{"num_hidden_layers": 15, "intermediate_size": 512, "norm": "layernorm", "norm_eps": 1e-05, "rope_fraction": 1.0, "bias": "none", "tie_word_embeddings": true, "beta1": 0.95, "schedule": "wsd", "decay_shape": "cos", "doc_mask": true, "max_steps": 4175, "dataset": "wikipedia_en"}
Each number is 128 + 32 x the weight over its row's rms, rounded and kept within 0 to 255. Layers, rows and columns count from 0. Numbers have three digits each. The size before them is the row's rms in percent of the matrix's.

# layer 2 MLP up, 512x128, rms 0.12, rows 315-336, columns 0-63
108:112102138148103088163128126117155145112129102124085115091100136083117132122185148060044096092133159112183123170150087139145100100103124193140080134143130178130085111113096106115114098111154117
090:133100111085154183161115098138172178175127169107131125153181098140111114087082185176077079155147127130146115120114131114108125088155133095132121117147141172108196160093100086149102088047099164
093:112154102112120068135157171154139066195124103108103147156140160163135178149160128094130128146083096125114056136131145123160099128131099095142096085112067159146066083100138137092199100074142119
091:176136157124114112123066131115127176138112141141131172098114162133134128104152145123111107086095212188201071144152124128145138121102157160116114057092173213132126092201139112131075192110139080
096:119073155119160141150126161122145124140141129163098125181108114186130117120132069178183150160106046132158127168130116065137172142120097157098135159047125126159124171157104104158114061076138136
093:142141139087112139152155137128081152109052126190104168098139129153099105085076108137183080084130091118142128105156090127127137171013157129135177135089102173118147176134107155133148072121146167
109:170136165161110122114116076117149103077162084097104175179146114117102082123163187162149136151108092098124046133089133123142081132135095096079136100167157112108108139086122137141130111116182141
109:126094206117133156127097125156177143085143074127116112208162077106099168123092165103065097114130105155126164144121117127100152197070096106093181135095095145122112164138143068196123126120119127
107:159073144090104178162135150135112155083081099106048151150125137117105115141103101149141149173133115135136116139149130062186147146105155175118132111133090181115124153160156120134157100170129111
105:150128189117186146151126163105102105098124154115128140086113102125153109100123155086152133110174164114109176075123146169133155110129118120194111155159133090104094181191086180159148108076153145
086:132132120115140198171115151116179064147133075152057080096153112147101141126148115091139104140128136127184139156145177125146040153103166083181120110121134133071115102131102183139158115161159090
111:091125078111115143184111151171132171141156086242163123135113171070039174130155116167106118086148128147130115129105125121121195086122135134081110120088123114164130104153186122124198118110111078
102:107090101127131132115149157108171132208132191191114180045130096147140151107154121164128163137150085103116094099129101126121106146164081147134092118166115106141120135111103145114103066129115081
102:185143188176129116137138139173118159104084146153122142131158102052059136091148150091079104137125117150138125165143123074082073080097138162110168117074122175124212112148081118125064117113119084
096:126118134175134152164118179059109163111135117166097129147154119108154154094121130096133138130151134174076188148188060106114136160137104103161078228125121108129110156101113083167114143182162091
103:122104084113098161067117088148094115182176165159144178127182115172123093154096191132076168112135152123147142158119132150123169083134160162161061150121150161112092121083126143119092107088153071
106:097150152109144061168164180152090152097100059105103165134130148142093162159079144157192109133111116168110115064170188121085168147128173151075100149121104091147155124114195119171112145161081145
097:125088078125099138098171179089169116100128059140144127104163111113108150171151158133093146090107137055116122144117106128102139138158094097152159084185122113130155135093190113113176110125077093
095:217069199084181083129118154123069153064146082162120093134138199133096171154062128129101134137084190126105170079129103097169115181139141129144127098172126146105169128099135120127157144123080201
104:073188096148109202169014124140087126145090136130188100174168135118122082163100130213111165163065080132111120142186140125093156107111098121121141170139088135107077146158110181131110113121170064
097:046134197132091174100095122166111107139113132120169104089133100170094135082131158160169172147101150112156052135100141149142071184146124184161129127101150092121144061148139101195145151083101128
092:160108160121173156129125168124124169133129082132152102137171162125128135063191075099117102188135086191159144138082098133097162164062129152166108117181116111171146202143098186113168126164099137
# layer 2 MLP down (transposed), 512x128, rms 0.154, rows 315-335, columns 0-63
098:092073104114149139039094102167085116187128125119116164147182107097107158128074133126198142090097130151126078103098138050129106088130168083159190141097129049137136162116110104138168131095104122
093:137199137138173218143094098112142112126126132054123128132102089142128104138135173131147061162092142166122165150133137131121124144124127196118135096138076153083113099082138118073089159144084165
091:107084135132156176108054124053086126074132123162114059115109151103152106100119144119119079155101122141083082110133088092168149134131171124183086141151099160116122214075107115108112154171128122
094:126161082097129136085101114130145126148160089078111100159146056162117141102120185138083124145144104122135112103198163156105085111128122147102159094113119054099189122144115150128195121162143115
097:116222139102112108121146137104128133115130134137195102115151099174185138113120115134112110149113173171155165063139063175105115104138145111133173101138144132108144156128112147126167209162130174
099:099209142035105131127144102163108207114124138174142108168163083094146160146117155157077107094044125134108181100162076140106162134067144155150156102112137182087172106080167151145194115126113150
108:081105096072135145164108087154178095123146115047171134074150134120122121075138110160122162121125117062171200170070118191161085109142116086144101148154126128131126140120172120111148122117128070
111:141166132106141138120194185157086118130072147141100124181099157152120104126135164130159094105138123152149113153121155130130184122132146120168091103119148124127098100159092098098089135159104218
105:130145155112189185167148139131073113117147154145131143169102070114093075070043170090155085165100087124115130101101085060182141159110115149141138110114113133136106147163096175111169101086111144
102:122163142121118118144086164084147111181095131116056130126109154174117197085135123179070148146102137095125098143192149163126098106152170195125135157136041193144168135150162100084177160151157097
088:136191136112082095120137142102197088172157231169128102143129171093173083134155065083172069101143146049097154089150166149104104137130156106149170138130135179147104119134103071119144095118120116
116:104084077126159119117084133081151155148134125108127168072125083132057155175123104130143113174137130117118110140082093118173083131112109119096125124129118069049137161140077070140099150124140179
100:136099112156135131138101137166036109078158127103078145150157128104181088134062121125098136156098170154137196149091121146140181155148216140178129098132108126148121168112167098122153151163140146
105:140132100055112120144117149196141155146129121070169100116151157117083200128135171086077126138117151098121152083156068167104148128115139137154153115120104141148146175124122154057154103135182115
088:121099083081132139094150071176146191117171137178102154118138142159122079132112126164191081103111114131137111163142187134085131125136174121141109098163117123105088158097137098081114088091120215
101:186110146140139103150124109134177161050113098119137082145116082097142136121132108078129140107091045135131148116140138130114131114228152062127125136142124105151074090157106109169115122122166176
094:168086141169132131110130126094095125151174153158126114112203117159119124056096151077074107058116115130124108193144128167178119158158087084150123117131109135095132123155109147087130130144179092
107:198194126058072135153113182133092076080129127135156131144106132207115139139112097083111090152123100107067059049166136105174093144140081071087129143157141184146113087146127088109179198128134108
097:090073142140181103125131132126140096135132150140149151156081109090156157148146137135126133155130117168117147168109157093094106128169107155099140122045121100163159149096138107121140058164111128
103:159078181152145099108157143210140134120093088083151150106109163093099127116067166089108131097215077161124133125102184063128114095161174091121139107092139206076137122134129058147175095093154133
094:168138095118131102120152075160120127133163146107140112196145152112155128107154138090130091173104082129095137098193117147100179138139134123139089156121095176091092143110168092198080093110116125